config.toml
attn_scale = 0.113
init_std_down = 0.00418
init_out_by_depth = true
beta1 = 0.95
grad_clip = 1.0
decay_shape = "cos"
doc_mask = false
Each number is 128 + 32 x the weight over its row's rms, rounded and kept within 0 to 255. Layers, rows and columns count from 0. Numbers have three digits each. The size before them is the row's rms in percent of the matrix's.

# layer 5 MLP down (transposed), 1024x256, rms 0.465, rows 512-561, columns 128-191
095:141157162137100028140150136125145095112122100138104125094132124121081123120097144150138130095087090107125122108068125064105122094118093117129107141111137142151133131132119107163051122182111171
100:153139173167155188142153104114124189141159153167177126094092108132171087082115126147114175112123086102071137100117152082175093147166124148155135135091133114108170124150145120144197078172127129
096:129056103187102054130185147112105123154181056162139138072063202091176150081145115118135161107160058117142082074120118124142059127176121091091139135144117123128173131190130110128172153085126116
097:121100177113115112062078070113076150062116105075119112066092161123154140186140173102152161048184126119109172138108089103156125149101147079159107118230161080114162149138079142117148110148130133
091:120119117120111110158096101109090117068101126110147113152117129145119174168152125107082140135104065160158162086214124098129164127150102117067146126119120122120151136088187080077162149155073165
106:146127116136162130108137098078116183177152111174166091172123085156082109137150092137167184115140177114108115122135141159116146137147153073157090144155163124118116187108114150154161120206157161
095:123113161167080127190113144179109138128104109170108141154147114120107140107136154154139079059144071198165106131080141157099109168122130191134136149109106096133175159147136103104070162082187154
095:182175103100146124113185103133120055138153142095054123075096118126105104160141102085158102040119107195145107045134122171109120122122134145156182145087127137117149084171104137148109137088111110
101:114091185191047102144172145088114078113122092148140157085097130142143141129116178100155120141072170115134140154118164140118146106118150153104140103128127111160116166123189167069146147181129107
116:074110153131174142152190129147133178119059132094112158092118151166172128095094137155112137120146141132126164081170087143097171081141150035135124134070174156102121099089143137168145133144123148
106:165082148098206151116149117123056104107103126115091116148107193174135122171093092087082132139134125102083155177121136120146118130142068154113123121196136116057146152097105095137209091138113106
100:131079154121107125168159096163134092133163114070159158125077177111101127132129086146129078144097145149160110155207114131137107144102126126114086113141120166086140117123132096093144147140138095
093:067096192121091085125120134165100073171099095073177111116148132118150123143124173107068105116093172145120127084141088177193117133089146125111104128144121149079149136124144124096124207158127101
098:158123077126106130116109105110169093149124140126147102147124119128144133102181164053047130121072169125123111138120077044118143108122088115146105137195097143083095112112150129129096156099071120
092:102118110072090090161062140182134071150151067098112126150144141125123088129150142171125114085136112140075119103119111130087094088105132128118114116114106123113069114148118191135040141131027158
104:127150144137135153141079074108116168069097107070160151089150122149101135069137114113140089185032141208120120170142194131134101131123111139136163143128151135118109143158116113143110138131065163
100:121134071184102123135129129154185109153117114093124112139116094125064139097070120168144142122091165200170095009123120202130089117169096124090087113039126127138148148095119174144134136114142083
109:055169132138103133117108146106137109085105122085187150126146105053110106131187109138131083076113074162116121091141106144142109098137134151177113128148182187113175129189145144134113144081127119
099:096122071128123100121104098113168153087139128130106144062080118144109112150139154105127123135202094150116115093056151123137123159132108128157075113129071153096139053091193109076190190090134063
095:117154112141060108139134136081106132122115149129172146123123186124113127087182157097173165148143107084168134116120098128104132161133125057141063083123136126100095134099167122142124144113176103
101:141178119179128080152167132095124121060116117172079150141168122180119111120123104132064129135101173167167134173106142073116060187089135099111150046114128080104150094179125060114185187142142086
099:141153167101155139045124125133092148101117197137097117170122121063164112192141148137117125107163103102093137141121160130120058137152158114162119144140102174081074124156116070079058182093124114
102:119072120128112137066088182118100178178118132117142134154147179177107137147102168183098143170121117099139091109114127102132098134106165156194110095079134081100102156111132092127085147127095157
101:094130149132120117087139128166115116145177134171115123114166078163161125085083126206049093152125129109102165098107143145113119156107099156117163121101112124095118126167083100141096184130153144
104:143142109150104124136154096130067135137133086105164175107154141082145144118128135088119128124056175088127126063110115126107174074189095126136064188145188123206160165151114159109098122160153106
107:078130134132062149132081140147090173165081119171120166072136063160142079113161078114159123124199122149099064151178144136139130066141163110098104141137138099089101149152143087126155114128114163
100:151091202086115167155157107139157138100146133119102148141143109133119069126169103126106125081146047144167086074152074151082112129162126141145144119125188074105163149144116153107093141229161120
087:158197101132121158115139134129147020089107153133131129140163094112176133160112110145200057054099119144131116100105171105119130122144143155098098149148163139169181110215086109097077120077136151
099:183162219148139142119152123107118125130086172084136188106117110174178178130142177093112126185132103102146133112131112080121159100107140180142138173136076141123151111225156109122111156113095148
096:159165152115152123141168111096156128165169120119116132142095111124106138203161112104143158157067145117162111096095093122069107104137127168150120102103159108121136112184188211090140183105081178
107:100113156100114120102142121113119079128168104186136076161122107120182169175105112122126150106128115097128201192184134138080125113092117138178129115178095097116151097135181136126089124181132113
105:127127116136099088169149087145145141119059112116163116060172126111117131077155137104135166101181171104100166167156073131087126096115155106154098143126122128135147085100155158121140157147144093
105:155115104166108115181136136160158116088163105165119084133078141080198202117142177164134125098104143118094096118111164144152135109112126134081105126146202135139182096117137115096143166124139096
099:111075135108090181120160084110148131125116142117109141152120145097090104124126071122138137135058111106112087195124106141098120133102116099174153144144079155119149103154144106134141104134121125
103:091148100189178187152152138111144137118079098117136132172135145116094130211087148123127088123130146122111136180087120229131133103124150122128104184144121046170118185075119158139112151091141081
100:097120085204122112074143109115150179151145135082101123097099164159123161101121164126108108109146155123115077126084121186071187192135191069139132150147099153120109149095087112110161127132124151
102:089174166089113076120139069153104112164121057091104088146123169140130155157106101150070093115113167153139103210089176149064054076065100100126093110162110120105110105171139140209134171072111125
104:142127235159142143115124099104103120135133091142166138127127136094115118154125063097220147135123125128141103087106137168107108143117121077100131123100128142142065196096093156164113067156175140
102:191146127139100156145116200143100088229116147078145165089185123115136137140059103130099137104144168151220165114135124138129064120089129162055118102177128126131058116167176152083075097109122097
108:110081166110148095142139157138103122105110157082065091133168167102147144135104158173075101100155098167082086179110177088123105135171194139148143166079103092176154190114147147114208155105170172
096:088168121170067131108109138135099128128125139163136135117053102123114113119169145181067117127130134142144087183127165140116156076127179196171113144075198127148174149121127144127120090128124076
106:148119065161120092112153129104147114103126114147136137147181138172101136088075104118188093119127139103088127125151132106128052175170088171180108132094153153122039140142120092100091144148090218
111:132122142167124127124100105140127136154154113090098139113168118132094147113146128112083145131112091182116113105145173176127153145132102127156137075163152139095091172129175122136126161117135174
097:137090121096158160132123107100070192124116085125097089077149128109142092105113090123148140130171152176085150117090131103094137063131131107166126083109111156150102140112101138123092129148148087
103:069114084111148175102162138175088143103123096153132129077149126075177118119144134109151127153148124180055119097178138104113169119166149105106077085151143166145097120167079098142123108190153115
111:151113161143158129116112174102124164102125087046125156111152096108093152157135158097090099134118127080158124094139151104176094108130146170063155149113111149071093209098112074124108184129177100
090:099110179065166118151109145138120122140157115149163137151156204146067120152094145141124153063178181150111111117106081160101097071063154163083137132132145132157112099098174190043159141173096142
097:119077169120110052176097102113109192178122157171146124158111155118132160111145140129106143164132102120149115149145129136180132118129169122097176142105132132181172135133105122168148124100101162
092:163129097090111153171166105135119116103141122156100146132087090139133121089144109144119146138103171156155135161126124121185134097117140078150098175202120104113113108146097154172094194098137160
094:125118103113053189081120130142119121082130187114157110128100105118112135108178157149135124138150206091094085114150123167131113130103152153148158113130027182138148050113100099113163109162224128
# layer 5 MLP up, 1024x256, rms 0.457, rows 513-562, columns 128-191
097:165117150117174152099117139113123155140091155089111114155111071129160130134138132177070129125076117108112168096158129096098113081139151187154144176181158059129137156132075142090148125172182150
102:195114061158166154149107128159129087120119161121105118109145087095161112076155153121173097100096164146151134138104115089113094127098145105170133113147144166126037155087137134123128090112129135
091:153159152150141151139147089099176136084140186110171131066086101165105077137088074151087146078133138125112126131157095071117084180176118124154083154108148088169143133100133147153174100094120049
107:116112126119061156156180154113138099143130153094107173169149115078137113140114152111166110117136140091162096134151159138144094132093153109166084108137172144108101161112142099155115101067171127
101:143144155157152102103076108170149108097140145118134105171109110099109158180108116123174146100114147149121059183082147099155080148113099109143107096128144159100121106154161130116130093141060124
099:135125176124111092140138139149133155125103123136116082077188082107107090139070115153115162136187095149108151138114137118145123121159152181158118123095097113172161152099121108102124174149120185
094:148080177106102122120165132138188152145192113156187096158112157181213122119117191140183118119123117104194107126107112084065142113147148170091171079096192150142138101093139141093137164137132114
110:178147127145138198172098063101133149112137103127099145143187146198143117148153105080166124164131094224091146154115184140144087111096097158164130149066088113141071133145167071120164137121125114
111:147138138151116119120083134160166150123069134133100087101135152076187128140156196183146114119130079108115094140091103143141158104136113188128139109121160098064078101122080104141142185204121109
107:130132163149176071181052155110159154160194157088122145110137121152159087086145136108128107131137116144215148122110120103161149124127089083151109116132157193060103070099135150078099066072125166
097:180117138050056120121151183125123115067093100151139110138121141087142140065205148220135132145076087155097080128116130110163157087086115160112111139136147146121099126097113113105139092107058174
093:116131120129168113142116126109222134165136138137131142140155149111109164146124132107139136122128123099171147140139129130130064099116173170169144133120178150175157107143058116057131076117149136
097:164165089099103135087157100148095223106104140135105167138082086115123151114147155129152054156079139136121167135145191091161195106094160096144141088108122111092122093105156159143158114165215203
097:126095173137125098134221144168118164087126175140086122120114072128162154077130110132100107120141146143131182094113154147126122161127103139099124147128180122143114111146126127065134120184196147
109:093102154161134149126177098148174177087110118137166095147163122090108128152132139128137139110141134125159138130105100073210114116108113130140048157137176179080137205167149124102124117101132159
100:167146161116122104101128162170190053124189074102156124150094108075187135115095153080124117206113171115159155107098064098186153172075148129113151212142121094147157144100140155175121170185160146
101:158136114142114096120087145166176136198170158110134120130117100115092109126114130144167146102064118067120172162172140087174131099192091089131149153111239124125111193124126143086162096143107100
099:153081094144156111125057120036159087114131142063157146181128168107170147128127123163146097146153104119160181127204129112069072117112140134133143134124139129166107164132155159082106065111135056
103:128171126119148162148155112131150109122124122128095122158114114171112069144097142130132121133139127051162125047055131113078131124132131147120162110091104129182161160137088117088131134156176072
098:105119107155137175174093158153183145124154116205133117124063134147079126173121133184139139180128154159122165149118118172122188071132093104091117166124148082173130138104126159159110117117098161
104:110059073097162127075088100143117109147137113190142187118165058142200081093132119097174131151100163119106076167120131174140107080106123071098127130182160171105142188048080129088108127159137144
099:140131119151159081104169124162128108137135147127114154176091173102164076111139057156085089175108125062110239112113091167075078131145125100138165135198127088181132156131120118144157113111135126
102:097173186134105141088109079133143131157194145068105134129085111135149091103109102120158142102097139145143145123109158152146152170140104161130139127138097136128126108107204124110115093121114177
099:141097076115124172128070066173176121091165146119108096146111156131123082144150134130158125129113108079121156154147115080124076118166148097076134133148117134128157114159152154048120097145071212
101:158136105123157135153105103125088128121126095066104113106124103102152145126154090170087118077153117128114096105093071062169113138121128107155160100166154138174132104083157138116122053183149154
097:160137049143106199067130150139090137113107121081167051090148090111164125122121097145152110134138149130101088123123105231111127169120129123155050095184142152126151158076066189161145155104115083
094:121116063135091147162134092097116108121099179141122160091118183128125107098136109118112143144101145126103128134119119094128097110057125112172136129101087138151114141136087131110104139171117164
100:142163131076087119140128049155186126135132090134095188068076121077156051132106123176188144190124171117134082075114184110170123120162138166149156130159091124158130136110109110137147178180099124
098:156074133094126129133116151192113114104102116100129083130095114108124135175116128136128148146138106116122138115111166118149135193165119154143155121126121137144115154148127111127084085086150088
100:143119194195146089161114071106146162151110110157128144106118120097108114096128118129134109126081096171162167159194102213092152143157068088116119171115166156103091150139130181171149118058085086
101:175123099135100162125138154128077046119127094119118069160161148105147128123168145118126171098195135143169120169165193077085115116176092181103065116090133110098177193118146155150156115136081115
104:115075122165162113116145140165160073124183106111072126113176191037140140152102140101100098161097115099120084100138091090181163147111147135129092132067074147110075085081130125079149108140146092
103:091167193146122145158184131185182042131150203146140153149161091140096074108148106202151191094096158120115172126087082125138068080131121091109163189178101103166193157127141114146081154156063139
103:086135079145155080157099150178158084101127137138152124093147150088185136128120121128157129061144117149108177161106215082124150099153056126136219065100205096158101166124113154082128115150161130
092:104110133143092072123125112118088163082126078105049173112128109138083105086076074116148120111049145176174079060171143109104135129097164143072093133127161119116176080143123084198142090158088180
090:107058155130131156102101108145090086116082105143174132090135125115146173115117125199137132112168136153176138126144114124085089099128103166109078157144170083147162155129123103159167163115097139
095:160112067057147100145121142067162134151104094179123165115191077067090145140115161069096089127174063095099172128098150166158105118093116143157114125172138121147093118104136155100146076126090098
106:128202156135072089170105070155128152126100075136153064126080104090142124216126169172106091075113192116130163140137166164146183101078162170111108097140116126149128122102135125082122128111111179
109:096128094163108083175205135126092164100131153096132128141165111125134119120154136189086209137145096150195101146150107118047078113133058127078126130072147053158140160110123134141141142112131169
101:114193142111140065129161193113118144042129092132156105103173088122187112050116162098159133143169093187129145136213086106137123122138139092103147120119125169153173149120142133140117121152094123
103:145145064115146115080124105098113120124156155126122130149121118187139074054135119121146114161150091125178152153153088111115160177143092178130103137106172125142151130161154143106150143170073219
109:084170130092141069157110086113153161079096190102108097138139151153123117106125135131113092190132097161095120116125143080114059147102151174130153204095142152104093149140150145095140154130135108
093:142159117108095107174145150162132202140165061112163120135174105097145120115118147137175127138113194105114098175194173076070115094130161174104135116159111160138120136103111108149093108154156075
101:107177104150156096118147138150124160136156091128104099078166082080126137147075158131141119112068143158144115146130120112177136110152170181104114174152127105123132115073217201139162120142025168
117:190152124190150144115112162112126144158081069104144142137100105116139084124133163115146125143119161135153060160069143146107174114081166105124083143128105127109135198093176098103138130160170105
095:124157133158161142093162143084107158197123102093191104078108169138120164099087119137149038196133175137167117131133081124093154065113157066123096179125142165180042129135079144154112159092126107
101:167127122117108142093145151151116117084077088116111097095177148135111126179182158080132033152104135132150138143127104180157149084155125170181129098115152152084133114122105089168116155078089103
098:061124122131136136128065131143078081155154121108054116111179131129037120163170096115107146178111141160137136096144109110142152154139193126148155210160135111156119123078102167120148108104112158
098:124069113185109146159094148107176110183110166179115151076152144129113097117153135138150145120167155071146118154065088142129125174127162159181111114046123128120106108128099165102152110085170203
098:112142147113097066149148168136125135131129085130119161143049087086103101137054123148109114203112142096152072125113165129163098155148138131079139111093128193153113106093162116072124089201208125